Weights of a small transformer language model: width 160.
Each number is 50 + 10 x the weight over the matrix's rms, rounded and kept within 0 to 99. Layers, rows and columns count from 0.

# gate: layer 3 MLP gate, 448x160, rms 0.0773, rows 329-357, columns 80-159
# up: layer 3 MLP up, 448x160, rms 0.0723, rows 329-356, columns 80-159
# down: layer 3 MLP down (transposed), 448x160, rms 0.0669, rows 329-356, columns 80-159
gate329:50 69 53 84 45 63 47 33 50 47 36 39 34 64 54 52 40 38 55 48 65 53 60 53 48 42 51 49 70 54 42 51 45 44 46 46 48 46 42 56 52 65 55 45 52 59 51 49 39 44 38 43 49 47 43 45 61 51 37 55 61 52 37 57 57 42 51 54 36 35 49 61 29 48 56 56 55 49 43 46
up329:55 58 50 46 55 70 51 55 67 57 48 55 43 54 63 43 42 48 46 49 61 39 47 52 44 51 43 62 61 56 78 63 33 48 51 51 40 50 53 47 61 44 39 65 35 30 52 48 38 40 56 52 41 54 42 45 45 57 49 58 56 46 55 37 40 55 45 69 48 48 21 56 43 50 53 29 47 56 55 51
down329:55 47 23 31 54 39 66 55 46 27 56 53 58 30 43 51 49 61 68 55 44 58 56 62 52 57 60 50 49 50 52 66 39 53 40 56 59 30 46 28 56 51 45 66 51 50 43 38 53 59 52 40 58 52 38 37 46 54 56 57 42 53 47 48 47 58 37 42 63 60 38 30 50 50 53 57 69 66 49 55
gate330:60 52 50 57 51 64 36 47 36 60 41 47 42 72 59 53 46 47 44 43 61 33 56 42 42 55 36 49 44 44 64 36 44 55 48 56 59 36 37 49 54 50 62 34 51 43 61 36 48 52 54 42 67 36 43 40 67 40 48 56 31 56 52 49 60 44 57 56 52 65 44 63 57 69 64 58 66 45 57 55
up330:51 40 46 61 49 51 50 52 40 56 65 35 62 61 56 36 40 61 41 47 42 48 66 50 48 52 47 54 59 49 57 58 66 44 36 44 55 53 55 56 66 54 44 38 47 61 45 46 38 47 54 46 27 46 56 46 56 43 33 52 46 61 46 51 71 37 67 33 43 41 54 60 56 48 55 49 45 65 50 47
down330:64 56 68 56 49 31 44 51 44 62 60 21 37 60 43 35 52 40 40 67 46 50 59 50 50 56 44 54 57 67 47 64 51 49 52 36 57 39 43 53 49 56 63 62 65 40 47 43 65 57 49 51 43 46 32 37 48 43 39 57 57 68 59 42 49 51 56 40 44 55 49 45 51 47 43 42 58 42 56 54
gate331:49 64 51 45 51 52 60 73 61 42 40 50 67 51 55 47 35 27 52 47 42 61 51 40 45 69 67 48 50 57 62 44 62 65 80 46 42 47 68 40 45 49 47 51 51 50 67 56 39 50 37 53 23 45 54 60 50 45 58 42 52 52 70 46 49 45 62 65 49 45 49 40 52 46 42 70 49 51 34 42
up331:31 33 64 52 33 58 67 72 62 43 48 49 30 48 61 57 42 67 44 44 56 48 35 40 57 35 60 45 47 28 54 71 41 69 76 40 45 63 59 60 44 34 63 41 53 60 41 51 37 35 49 44 43 66 66 52 48 58 46 48 60 43 45 59 37 66 52 34 50 37 39 42 57 53 55 45 45 49 52 37
down331:57 53 43 73 48 44 38 40 44 68 58 48 39 51 39 59 60 42 50 56 60 46 65 39 60 48 50 46 55 58 39 56 48 43 40 47 60 49 49 42 49 71 45 76 68 43 58 51 47 50 54 47 54 50 42 47 48 45 35 47 24 60 54 54 51 39 43 45 43 57 61 52 16 56 40 56 44 61 68 48
gate332:49 50 54 46 52 37 42 55 52 40 37 49 76 32 57 48 36 48 51 54 51 51 41 50 34 63 52 57 56 46 70 28 53 65 64 48 57 37 44 33 52 56 43 46 33 36 51 57 39 52 47 41 38 53 52 45 58 48 66 30 58 32 48 40 44 44 64 58 50 60 64 55 40 48 35 45 58 47 43 31
up332:63 48 61 41 47 22 46 51 40 59 48 47 43 40 58 52 43 40 29 45 45 60 60 36 48 62 65 35 51 39 55 54 41 50 55 31 53 55 49 57 40 50 28 49 62 45 56 43 36 55 40 67 40 50 53 50 56 52 32 64 53 42 64 43 51 60 49 50 30 46 39 50 55 62 53 58 42 56 54 37
down332:73 36 63 63 33 53 54 38 59 38 63 34 62 31 67 61 51 52 43 62 62 55 62 62 61 37 53 58 55 46 45 42 51 44 48 31 37 62 30 46 51 45 37 34 53 58 63 42 56 60 43 53 49 36 46 43 46 61 39 44 37 38 51 58 50 46 59 57 41 47 54 41 68 54 50 37 38 50 58 54
gate333:55 24 47 43 49 48 54 51 49 32 50 62 46 56 49 67 51 57 52 47 38 59 55 53 58 56 56 42 28 48 61 52 64 48 47 26 59 33 36 54 49 47 48 32 42 68 54 51 49 29 60 57 59 35 62 58 70 35 41 52 45 44 52 42 53 47 47 52 37 83 64 46 38 53 58 48 41 51 53 43
up333:76 58 42 47 55 61 57 34 52 50 62 50 47 46 58 61 44 41 47 57 45 57 42 59 56 62 66 52 48 39 43 47 34 43 44 51 59 50 53 41 53 40 52 41 44 45 51 40 41 37 46 55 50 64 40 47 44 59 59 42 50 43 45 50 43 63 45 58 26 44 36 45 36 44 28 57 53 53 62 47
down333:39 72 43 43 58 39 40 49 45 48 67 50 50 56 46 39 45 61 41 54 40 45 42 55 61 60 59 59 49 47 47 18 46 44 32 52 62 49 51 61 73 61 60 45 36 50 53 40 57 51 50 47 61 49 57 47 50 50 47 41 48 53 59 63 54 52 40 66 30 41 32 46 54 52 50 56 49 49 58 60
gate334:45 41 42 54 49 35 27 72 42 52 47 35 69 66 50 53 47 32 42 66 62 49 56 61 47 60 58 56 65 54 64 50 39 70 50 63 50 44 65 30 74 50 51 42 44 36 67 37 51 31 66 58 54 28 61 46 58 46 45 23 62 63 60 37 60 55 43 55 50 43 65 41 48 59 57 35 48 62 70 45
up334:61 47 31 38 58 52 59 49 54 63 39 51 58 49 58 59 52 44 50 48 67 49 56 61 46 48 51 56 36 65 60 51 62 56 37 51 55 42 55 46 52 44 55 66 37 44 76 45 52 39 33 41 49 35 48 68 45 52 42 54 43 65 51 41 35 45 74 50 57 64 69 52 34 60 40 39 50 45 58 28
down334:42 51 41 56 56 68 61 20 58 45 56 48 40 42 62 42 38 55 58 54 64 49 53 72 54 48 40 59 57 55 43 52 50 49 46 48 42 55 36 62 46 43 53 62 49 49 69 54 53 51 46 39 23 56 66 54 44 52 49 52 60 48 68 49 33 41 69 53 47 63 50 69 63 40 42 55 44 40 54 47
gate335:40 55 39 57 59 44 37 54 43 24 48 36 61 50 58 42 44 36 48 49 72 42 59 38 56 49 34 49 60 59 60 45 55 43 42 76 50 41 59 53 46 63 58 36 46 51 44 42 60 46 56 65 40 57 65 52 52 52 42 44 53 58 43 33 59 42 50 36 35 52 55 50 41 45 62 60 67 40 48 16
up335:44 61 62 39 53 45 50 53 43 47 44 33 51 55 45 41 83 63 47 43 51 57 59 46 49 67 43 37 56 57 44 50 43 41 40 58 38 49 67 54 52 50 50 44 40 47 34 48 43 67 51 47 44 56 50 47 32 54 30 50 46 50 52 46 71 61 52 32 56 50 64 53 41 50 74 50 59 56 48 51
down335:59 64 46 65 55 26 50 44 44 54 72 55 43 33 64 52 70 52 55 51 44 68 44 38 53 51 47 37 53 50 54 64 55 30 64 46 48 57 66 71 54 39 53 60 54 52 47 28 50 47 57 44 48 51 52 53 43 49 44 58 54 45 56 44 42 57 59 66 39 45 50 56 66 50 56 35 66 47 41 55
gate336:36 58 53 56 56 45 41 58 64 53 35 37 49 48 51 63 45 52 60 53 46 58 37 44 55 45 40 53 49 59 44 32 38 51 51 37 48 61 46 42 50 44 35 58 62 51 44 57 50 41 44 30 55 60 56 40 49 50 62 58 45 52 38 70 51 48 54 57 47 45 50 52 47 38 52 57 64 54 50 56
up336:27 50 53 51 36 44 63 50 80 52 43 62 64 65 51 47 36 44 50 46 46 50 52 55 71 70 43 48 55 58 40 41 46 55 62 47 56 60 40 63 66 51 38 62 53 48 53 64 47 37 53 64 55 47 55 65 53 41 64 52 56 63 44 47 54 58 55 52 72 54 36 41 62 42 68 63 49 41 56 71
down336:51 60 38 46 36 55 49 36 50 25 49 74 49 51 46 35 60 53 45 40 60 53 51 47 38 63 45 35 51 48 54 56 50 59 57 59 49 50 45 66 52 62 54 78 45 51 51 54 64 36 44 62 36 38 42 55 51 55 50 42 58 49 22 46 31 46 63 43 49 54 55 46 54 46 65 46 53 49 54 63
gate337:52 42 47 60 60 63 48 67 49 48 70 41 38 57 51 52 31 38 47 48 57 39 47 61 41 49 40 38 56 36 49 54 49 65 72 18 43 43 46 43 48 47 44 60 36 64 55 55 42 48 43 44 69 60 51 52 63 69 58 45 53 54 53 43 54 28 35 46 66 42 32 51 69 62 52 42 32 53 55 46
up337:48 55 57 56 50 57 85 54 48 56 35 31 43 59 59 28 54 53 48 53 46 35 42 57 61 57 49 50 56 29 56 51 57 55 59 48 21 46 61 60 55 45 50 69 46 58 55 49 39 74 51 37 37 37 46 51 83 39 43 22 40 49 48 26 52 44 43 58 54 60 50 62 63 62 51 41 54 54 59 54
down337:34 50 35 47 56 59 47 55 52 38 38 57 40 51 55 57 48 61 57 44 40 51 50 47 56 65 60 58 43 64 53 43 55 39 43 56 52 46 65 63 50 45 50 47 52 44 60 45 37 41 74 44 46 41 66 41 38 29 42 49 60 47 47 57 50 61 52 53 32 44 58 56 49 52 43 50 52 33 42 66
gate338:52 46 48 61 32 43 53 54 42 54 34 39 55 48 51 58 38 45 42 65 50 55 71 56 33 61 42 52 35 60 53 59 45 54 41 64 50 36 51 41 58 43 43 54 51 42 41 61 35 40 47 55 48 38 75 52 37 68 60 48 47 43 39 62 51 44 68 58 64 58 36 54 43 41 60 44 55 46 56 46
up338:54 54 53 44 49 43 49 52 64 48 34 62 46 35 54 43 47 73 65 36 57 79 59 65 43 57 50 56 54 63 43 46 48 49 57 53 47 51 47 49 50 31 45 50 48 55 52 62 66 46 52 51 49 49 44 50 60 37 28 62 41 75 37 45 52 43 60 37 66 46 34 49 65 47 49 68 38 47 44 46
down338:48 53 60 53 48 44 55 53 54 58 57 49 55 47 73 41 71 45 55 31 61 40 43 32 62 52 30 57 54 58 55 49 52 33 56 61 50 52 34 50 55 37 40 64 52 50 55 42 42 55 63 32 53 20 22 48 51 47 39 50 63 40 54 32 45 46 54 53 50 30 65 53 56 66 56 40 48 54 44 45
gate339:35 43 49 66 47 56 65 47 57 60 67 52 49 42 64 67 25 50 59 39 54 20 53 55 40 40 61 43 54 60 53 39 57 52 45 45 51 28 43 65 43 35 58 46 52 65 63 56 48 50 33 54 60 64 52 35 52 47 39 52 41 46 33 47 47 49 60 43 45 55 46 52 38 36 51 38 45 40 39 57
up339:58 52 31 52 57 67 48 53 58 50 53 48 51 46 44 53 57 44 53 65 38 50 49 59 51 37 48 50 73 59 35 42 47 53 46 48 67 60 24 44 49 55 51 43 56 54 55 48 47 44 38 45 27 48 46 35 52 53 53 56 51 39 48 31 59 59 59 31 39 41 54 30 48 63 53 32 74 36 58 30
down339:35 34 45 64 49 58 35 51 54 77 68 50 49 45 48 35 62 55 57 47 51 45 47 59 51 47 69 67 48 61 33 73 51 53 51 43 64 54 50 37 53 44 40 54 56 60 41 68 59 43 40 50 46 44 61 54 52 61 49 61 42 41 42 38 57 51 72 55 42 48 45 70 49 55 60 50 34 39 43 46
gate340:42 34 59 46 47 35 40 34 54 55 44 55 63 58 48 63 56 48 48 42 46 56 56 53 40 76 51 29 46 54 65 38 57 68 47 61 53 55 51 61 46 43 63 44 47 32 58 54 47 44 50 58 43 38 51 52 46 51 37 49 41 64 34 40 41 38 53 30 49 69 65 61 39 33 61 41 51 53 47 54
up340:63 40 56 51 54 55 39 50 54 69 47 42 52 45 46 53 52 55 47 57 46 40 32 50 52 42 56 44 51 45 38 65 39 31 55 49 61 62 68 52 62 55 41 57 53 21 43 66 67 23 59 43 54 41 44 47 31 79 52 50 48 62 43 58 46 62 47 45 50 58 61 50 49 44 51 45 46 60 64 48
down340:45 42 55 56 52 69 37 46 44 63 42 51 38 48 53 40 43 53 37 72 50 57 35 60 56 63 41 45 44 60 49 47 49 69 21 50 35 66 47 20 56 45 58 60 64 37 50 51 61 39 49 64 49 47 78 54 38 49 39 51 46 56 50 44 57 55 59 37 40 68 50 55 38 38 51 47 50 60 46 59
gate341:59 62 66 41 52 57 76 36 63 48 57 44 41 41 38 34 49 32 51 60 63 23 35 50 40 62 51 65 78 42 67 46 42 52 64 49 58 52 55 58 39 59 50 55 74 52 66 49 38 49 67 33 40 82 63 49 56 58 68 27 59 25 37 67 59 38 46 40 43 51 43 49 64 38 45 56 65 52 51 39
up341:47 41 43 60 50 38 53 37 49 51 64 73 51 40 40 47 58 46 56 56 66 40 70 60 58 35 46 55 54 38 44 45 41 62 37 53 72 66 44 61 47 48 42 43 66 62 62 40 68 45 53 71 63 51 55 40 57 66 39 32 36 43 40 43 44 55 43 68 55 63 64 60 34 19 65 55 46 47 47 55
down341:56 44 56 40 51 38 36 51 47 49 38 55 56 59 59 37 45 50 58 48 29 53 47 51 45 50 48 37 46 47 65 57 44 47 48 65 48 48 59 59 72 55 40 54 37 35 33 50 50 52 54 37 54 59 36 72 32 51 47 56 74 57 68 46 58 47 61 39 43 39 39 57 72 59 30 56 53 62 59 54
gate342:24 56 63 31 35 38 39 69 39 54 57 34 73 46 53 44 46 41 65 42 37 44 49 60 25 50 49 57 69 46 50 33 35 54 57 36 41 50 50 23 48 51 38 46 57 44 52 56 49 58 46 53 59 66 51 34 45 61 58 57 51 30 62 52 53 57 58 36 44 28 47 48 54 54 50 32 57 47 66 50
up342:52 53 65 53 44 40 66 52 58 63 46 48 40 67 53 44 64 55 47 48 53 52 49 48 51 61 44 68 55 63 47 38 39 47 45 54 42 45 52 47 56 52 27 54 51 58 44 52 58 61 51 61 41 33 62 57 56 50 71 44 39 43 60 57 61 47 42 47 53 33 60 46 58 46 65 35 49 57 50 68
down342:61 53 58 50 49 49 50 32 70 57 57 63 42 76 39 46 46 68 46 39 48 45 44 34 43 64 52 38 43 42 49 43 46 48 42 46 46 44 53 65 39 36 47 45 56 34 41 43 62 29 51 45 52 33 53 29 64 39 44 50 51 49 35 45 60 55 39 60 59 58 52 56 59 54 50 42 49 66 28 57
gate343:54 51 50 45 26 33 52 42 49 32 44 42 53 37 39 53 39 54 55 47 35 62 55 49 51 45 60 65 60 69 45 48 57 49 53 39 61 41 65 44 33 40 36 52 50 49 46 56 50 58 36 54 52 55 72 41 55 61 46 54 39 50 54 50 41 54 66 46 49 47 38 46 54 52 58 53 66 44 63 61
up343:41 68 41 43 58 53 49 46 55 47 34 55 71 52 64 49 59 46 52 44 38 49 50 41 42 38 71 37 54 37 40 54 34 46 41 64 46 46 57 58 44 32 59 56 53 38 45 57 50 59 60 36 45 63 47 55 44 56 58 44 57 71 58 58 54 41 32 40 54 50 43 54 34 46 36 32 57 43 45 39
down343:42 40 43 54 43 59 41 43 49 45 50 70 38 24 53 68 33 38 49 50 43 44 47 65 54 33 65 20 54 47 46 56 46 60 41 61 45 45 65 38 53 61 58 49 50 49 34 56 49 42 62 47 40 50 43 52 45 42 65 51 64 65 56 65 44 20 46 47 50 54 49 49 42 56 39 44 32 42 66 41
gate344:60 51 57 54 59 38 46 37 52 50 60 34 49 43 47 55 43 51 49 35 61 42 56 45 45 53 45 72 65 54 53 43 48 30 62 63 44 55 52 49 39 52 44 38 51 44 46 51 53 42 61 49 59 67 45 54 39 51 44 41 71 51 44 52 79 58 47 36 47 52 68 50 41 49 50 41 44 46 40 55
up344:42 41 48 56 48 61 53 54 48 57 48 50 45 38 48 56 41 67 49 48 53 34 60 52 52 58 53 22 38 55 65 52 41 50 38 51 68 50 58 54 66 43 61 40 38 69 40 54 35 55 67 32 49 56 35 64 30 38 38 29 43 51 50 50 58 53 49 43 46 60 41 55 36 45 49 49 34 48 44 42
down344:60 48 53 40 64 42 58 38 52 31 38 43 48 60 51 47 41 46 59 50 47 47 48 37 38 65 39 56 47 56 40 61 48 52 63 53 39 53 48 31 50 55 54 49 42 58 59 52 61 55 31 49 62 38 54 53 63 65 45 37 54 55 43 56 31 61 49 52 45 47 50 30 52 53 48 56 72 60 50 58
gate345:35 37 68 43 54 41 42 43 54 29 46 39 48 50 46 47 63 44 40 44 54 52 69 39 50 54 74 59 35 55 51 40 53 55 51 42 62 46 35 59 48 57 48 46 62 60 46 49 40 38 46 59 50 61 63 65 52 44 47 39 52 76 57 47 35 54 51 53 42 46 49 47 43 30 47 43 42 41 56 39
up345:47 44 62 25 27 50 34 29 64 58 53 70 39 47 55 59 34 34 49 37 68 54 49 53 52 68 59 63 48 47 35 58 61 44 54 49 50 45 57 46 57 49 35 42 56 53 41 28 73 47 44 55 58 59 53 64 59 35 48 42 46 55 67 47 49 53 63 51 51 47 43 53 35 51 40 56 47 38 62 60
down345:41 47 49 36 51 54 36 53 41 62 51 60 47 52 49 38 59 55 38 41 66 58 37 48 62 64 60 56 38 41 47 48 62 23 51 58 53 56 54 46 61 49 42 37 57 51 57 48 54 36 75 45 27 69 58 59 40 38 49 43 29 61 70 52 49 35 58 41 35 57 52 51 29 61 42 60 54 51 65 54
gate346:66 53 56 56 48 50 61 50 51 53 23 48 54 57 46 48 47 53 55 52 32 47 40 52 66 40 43 57 56 49 51 55 42 55 43 44 50 42 52 53 44 51 41 52 44 46 42 47 30 53 53 45 51 72 36 58 45 63 65 42 62 43 67 40 42 37 36 58 37 34 54 40 44 55 45 37 58 33 47 49
up346:39 61 33 41 52 56 64 71 39 45 52 57 51 58 52 39 54 56 47 41 35 47 43 45 42 64 60 54 49 57 48 58 41 37 45 43 48 56 70 41 38 48 55 37 34 56 54 54 48 66 54 38 47 64 46 34 44 46 40 39 40 49 65 26 54 61 46 42 51 33 47 38 62 68 52 66 50 61 43 53
down346:50 73 43 36 48 48 56 50 44 48 59 34 49 43 57 68 53 46 70 38 60 60 41 49 67 51 43 31 61 55 59 44 52 54 61 25 42 54 42 40 49 37 47 56 61 60 56 27 58 58 42 44 56 45 60 51 33 49 50 53 27 52 45 39 58 60 63 50 49 35 71 63 58 66 45 51 49 51 39 59
gate347:60 26 41 50 60 42 51 52 48 31 36 48 43 51 43 41 55 50 57 54 56 60 54 44 46 48 52 39 40 47 46 58 67 57 54 36 37 54 61 65 60 57 62 50 33 40 45 57 55 65 42 33 53 43 41 52 62 59 41 38 44 52 49 50 35 63 47 62 56 49 53 25 57 53 58 58 43 45 57 50
up347:33 51 55 36 53 45 63 44 48 69 63 47 61 47 46 50 50 39 44 43 58 46 39 62 45 52 57 43 57 42 49 43 38 47 53 41 43 71 55 47 50 54 56 45 44 52 31 40 47 53 43 56 50 58 53 36 55 65 49 62 52 43 57 45 55 51 46 67 56 59 55 51 50 39 72 31 36 69 48 39
down347:33 42 52 44 59 62 45 55 39 49 45 43 59 62 43 51 41 38 53 61 55 52 72 54 48 34 40 37 32 49 48 34 52 40 40 73 56 44 57 63 53 43 70 56 47 58 51 63 61 27 53 43 42 42 57 61 49 65 62 49 44 57 42 32 66 47 54 47 45 66 41 55 50 46 58 46 48 60 44 45
gate348:38 52 58 49 52 52 43 34 45 45 48 41 49 38 61 69 57 36 53 51 58 63 54 49 49 31 64 29 52 58 65 52 70 63 65 59 41 36 65 52 52 45 58 29 57 38 46 39 60 34 38 55 40 53 39 57 49 60 46 57 47 56 45 56 39 53 60 46 55 42 45 59 49 57 45 49 46 58 36 40
up348:38 54 50 40 46 50 39 60 42 53 54 38 54 46 58 67 51 46 41 50 45 58 56 44 46 41 64 59 57 66 45 50 57 51 62 51 65 46 57 48 44 50 45 57 42 45 53 59 53 42 60 60 41 43 42 49 54 44 55 72 67 60 58 50 59 51 48 38 59 61 55 47 51 60 38 58 58 50 46 47
down348:40 33 50 58 49 62 57 50 48 55 50 43 44 63 44 50 59 33 66 60 51 56 37 72 65 41 57 42 57 48 43 55 62 60 51 45 42 39 34 45 43 44 49 47 54 53 42 39 60 53 47 49 53 66 34 26 52 41 64 53 44 65 57 40 44 51 50 57 34 35 53 65 62 42 39 68 64 59 44 67
gate349:50 61 55 54 55 56 77 46 50 39 35 60 46 52 40 27 39 68 55 59 54 36 39 38 48 61 38 45 76 47 58 57 59 29 54 50 58 57 64 51 49 56 40 40 51 62 54 50 55 65 42 44 41 41 57 47 44 51 58 47 62 35 61 67 53 54 54 45 55 38 49 53 65 35 69 52 54 36 52 52
up349:41 46 49 35 39 52 44 52 52 50 45 43 57 54 56 40 51 42 59 41 32 54 32 58 50 34 58 63 38 62 45 43 42 49 32 43 47 55 43 44 47 41 80 55 47 46 45 48 45 57 58 64 36 41 50 58 50 46 39 36 46 36 50 47 54 46 65 49 41 61 68 57 39 53 47 47 38 84 60 46
down349:41 42 63 46 62 47 44 47 49 41 60 55 46 50 59 50 39 51 42 47 60 54 48 43 64 50 50 34 48 46 37 55 44 69 66 65 60 32 51 45 53 46 56 50 39 36 66 41 39 49 57 38 58 35 60 47 50 47 48 55 54 53 54 40 58 71 47 28 61 68 41 59 51 55 56 45 59 39 34 53
gate350:67 41 48 47 64 57 48 44 50 54 52 40 50 59 53 49 52 49 44 48 53 47 41 56 30 41 46 34 46 38 42 50 46 63 39 53 40 24 61 47 62 39 62 52 44 64 46 59 69 38 42 39 52 56 48 53 53 51 54 53 34 54 47 49 37 42 44 67 54 56 37 60 39 44 36 64 45 47 70 41
up350:67 66 58 46 46 38 39 45 58 45 46 51 39 52 40 52 56 47 49 58 62 57 43 50 39 31 55 40 25 51 63 50 55 55 55 42 59 60 40 46 47 46 38 56 53 54 67 52 70 51 43 48 63 53 46 56 39 46 51 52 46 60 43 39 38 54 32 50 43 67 44 34 58 49 44 57 55 53 52 42
down350:33 44 61 53 40 38 51 60 52 60 36 63 58 58 53 52 51 52 46 53 42 36 56 35 58 59 58 58 43 56 53 49 66 30 36 51 49 60 34 47 44 55 34 61 39 41 59 64 40 45 51 68 34 31 68 58 53 42 44 37 50 62 47 62 57 64 57 43 53 45 61 48 54 48 53 41 51 57 52 56
gate351:56 63 60 50 56 47 56 61 58 42 54 59 51 45 50 45 56 40 30 50 55 39 61 58 40 47 49 59 49 50 43 67 54 45 48 61 53 58 45 32 43 54 50 50 58 50 62 56 40 43 60 59 40 61 45 36 64 45 59 33 56 44 37 52 64 50 46 56 40 48 42 39 56 38 77 47 38 50 44 57
up351:58 38 59 61 57 40 55 56 66 49 43 54 60 53 67 73 42 48 48 67 53 62 52 24 44 53 35 54 33 40 40 44 55 48 52 68 57 47 48 50 60 61 53 45 54 46 55 65 53 39 38 62 40 61 71 43 64 44 53 52 38 32 47 48 44 64 45 51 49 39 41 31 50 34 58 45 30 40 38 49
down351:30 67 52 44 57 62 28 56 47 54 60 41 52 36 40 34 56 51 41 48 61 40 56 71 39 39 66 55 34 35 37 61 51 41 66 45 47 47 48 51 56 53 53 48 50 51 46 50 60 51 53 61 51 47 57 44 72 46 50 36 37 51 33 59 62 42 59 64 37 69 50 43 59 46 62 40 31 61 55 49
gate352:42 56 60 76 47 35 42 39 20 44 42 52 35 36 51 47 48 30 47 54 43 32 51 44 70 59 48 41 61 47 63 58 40 32 35 52 53 32 49 59 59 50 36 41 52 43 40 40 57 52 61 56 50 41 44 64 48 49 68 45 63 57 51 46 47 60 66 43 69 57 39 48 50 50 37 57 38 50 50 44
up352:65 59 63 74 63 53 75 38 53 61 42 41 48 40 49 49 40 46 49 36 59 59 64 57 31 63 49 51 51 36 47 58 48 45 63 56 54 46 65 42 31 59 48 44 69 55 37 60 49 50 59 63 45 64 54 47 54 39 61 54 46 48 55 45 61 41 57 58 36 56 47 82 43 48 60 34 71 50 35 40
down352:46 65 86 43 55 63 46 49 53 51 57 42 63 63 47 43 36 59 57 22 50 58 54 50 49 53 45 55 50 45 49 37 57 58 44 45 44 42 61 38 59 49 56 60 78 65 52 45 50 41 52 50 56 63 45 46 60 38 60 40 44 59 74 36 58 47 36 35 40 52 45 72 53 56 65 43 49 70 48 65
gate353:49 50 52 56 52 42 42 34 51 53 42 50 31 53 41 45 51 58 52 40 37 44 56 43 57 64 35 37 42 65 41 49 38 40 53 34 38 52 49 69 76 43 54 46 50 43 47 50 60 63 50 48 66 35 54 48 47 36 49 49 43 53 50 46 42 42 43 54 56 42 48 34 46 54 52 46 35 51 57 52
up353:33 59 47 56 53 66 52 55 51 60 49 50 63 48 27 45 38 40 58 51 40 47 56 61 66 70 65 56 44 63 59 50 61 47 51 48 51 47 47 51 51 37 61 57 55 47 51 61 51 33 46 62 57 46 41 52 52 70 50 42 56 45 39 47 61 30 58 51 42 50 49 31 50 43 51 43 52 57 53 75
down353:59 50 52 56 48 54 33 39 55 37 67 39 47 59 48 55 62 60 49 45 52 65 32 65 49 31 48 55 51 47 47 46 46 51 37 59 54 37 60 46 46 47 58 44 59 50 49 42 59 50 49 48 54 48 48 40 78 54 30 59 58 63 59 39 46 54 47 47 59 60 36 38 47 36 61 54 48 53 49 38
gate354:59 49 38 49 56 45 63 31 49 59 32 52 61 56 47 62 62 49 22 52 49 36 50 55 36 42 54 59 43 55 56 47 44 56 54 45 44 44 59 40 37 58 42 43 41 51 51 45 55 74 58 71 63 56 54 41 44 49 52 45 46 67 51 44 73 45 52 45 26 49 46 52 37 64 48 51 55 49 61 42
up354:31 46 46 62 52 52 60 45 51 58 42 35 61 37 65 56 51 56 57 46 38 49 41 47 40 58 59 53 59 63 43 68 38 55 55 44 33 41 68 51 40 60 77 39 51 33 53 46 56 53 45 41 29 61 53 51 52 72 39 54 24 39 58 48 35 74 42 50 48 42 55 45 51 63 55 45 65 52 63 46
down354:48 36 50 64 55 47 44 29 44 55 59 49 53 43 39 67 41 57 40 42 51 57 35 62 44 43 48 34 46 51 62 61 48 62 63 51 39 41 36 47 44 64 48 58 44 46 57 30 47 47 56 62 55 47 55 36 52 45 66 55 59 41 75 46 63 60 54 39 26 60 53 69 46 72 34 33 34 46 55 51
gate355:56 58 43 67 51 52 67 59 51 50 39 49 53 47 56 52 49 46 36 63 47 51 44 63 33 37 46 59 44 38 60 46 36 55 49 58 48 53 44 41 45 52 52 59 35 61 36 57 54 49 50 44 46 52 67 37 62 37 50 49 55 43 42 55 50 57 48 56 47 55 50 35 36 33 49 55 54 74 54 47
up355:42 50 44 58 54 53 33 57 54 54 46 54 51 47 52 57 54 56 44 47 60 45 36 46 48 35 52 67 61 63 49 49 51 56 42 48 40 57 51 63 38 52 44 48 61 50 47 59 50 40 56 45 40 52 49 54 35 53 40 45 43 47 57 63 39 71 54 50 51 53 47 53 38 49 51 53 42 61 41 57
down355:68 62 49 39 40 57 62 53 55 29 44 41 41 51 41 36 42 44 55 55 52 42 51 64 35 44 55 47 40 58 38 59 49 63 66 59 49 50 54 45 63 54 64 33 45 44 45 51 54 57 43 60 36 53 54 44 72 45 44 39 49 54 51 47 69 25 49 46 60 48 60 59 57 52 58 63 41 38 48 39
gate356:28 53 49 51 39 66 58 57 27 54 55 41 38 44 41 43 36 56 78 26 70 43 42 23 32 55 43 75 63 59 35 77 61 42 72 60 44 53 46 55 36 68 63 56 42 48 36 79 67 48 64 46 56 60 69 27 62 56 75 59 70 43 57 40 52 58 53 64 69 34 51 46 73 58 57 45 51 21 36 26
up356:41 44 53 53 46 65 42 48 35 65 47 35 46 39 40 42 52 59 87 53 67 63 61 29 59 39 37 62 47 48 30 64 55 43 37 52 54 25 31 57 47 58 65 52 58 43 30 74 71 47 50 42 48 52 60 40 43 54 40 60 46 57 42 61 60 64 54 42 56 39 65 54 57 48 57 47 62 52 50 46
down356:75 42 45 40 53 39 51 54 61 42 42 64 53 48 49 51 55 42 29 56 49 42 54 62 62 47 62 35 42 35 61 34 43 52 43 39 52 68 60 48 51 39 35 51 59 58 63 21 28 75 52 55 38 50 23 66 49 50 37 51 46 54 50 48 37 34 31 59 34 64 43 60 44 41 49 57 45 56 53 42
gate357:48 46 52 51 53 47 43 44 34 27 32 42 63 53 32 53 31 46 41 54 43 33 49 38 37 62 60 33 45 36 47 40 45 64 62 53 45 51 62 45 54 52 53 43 37 35 51 63 61 61 58 46 38 61 48 49 53 59 37 53 47 49 59 50 53 59 44 49 50 70 39 46 51 55 59 41 54 69 28 50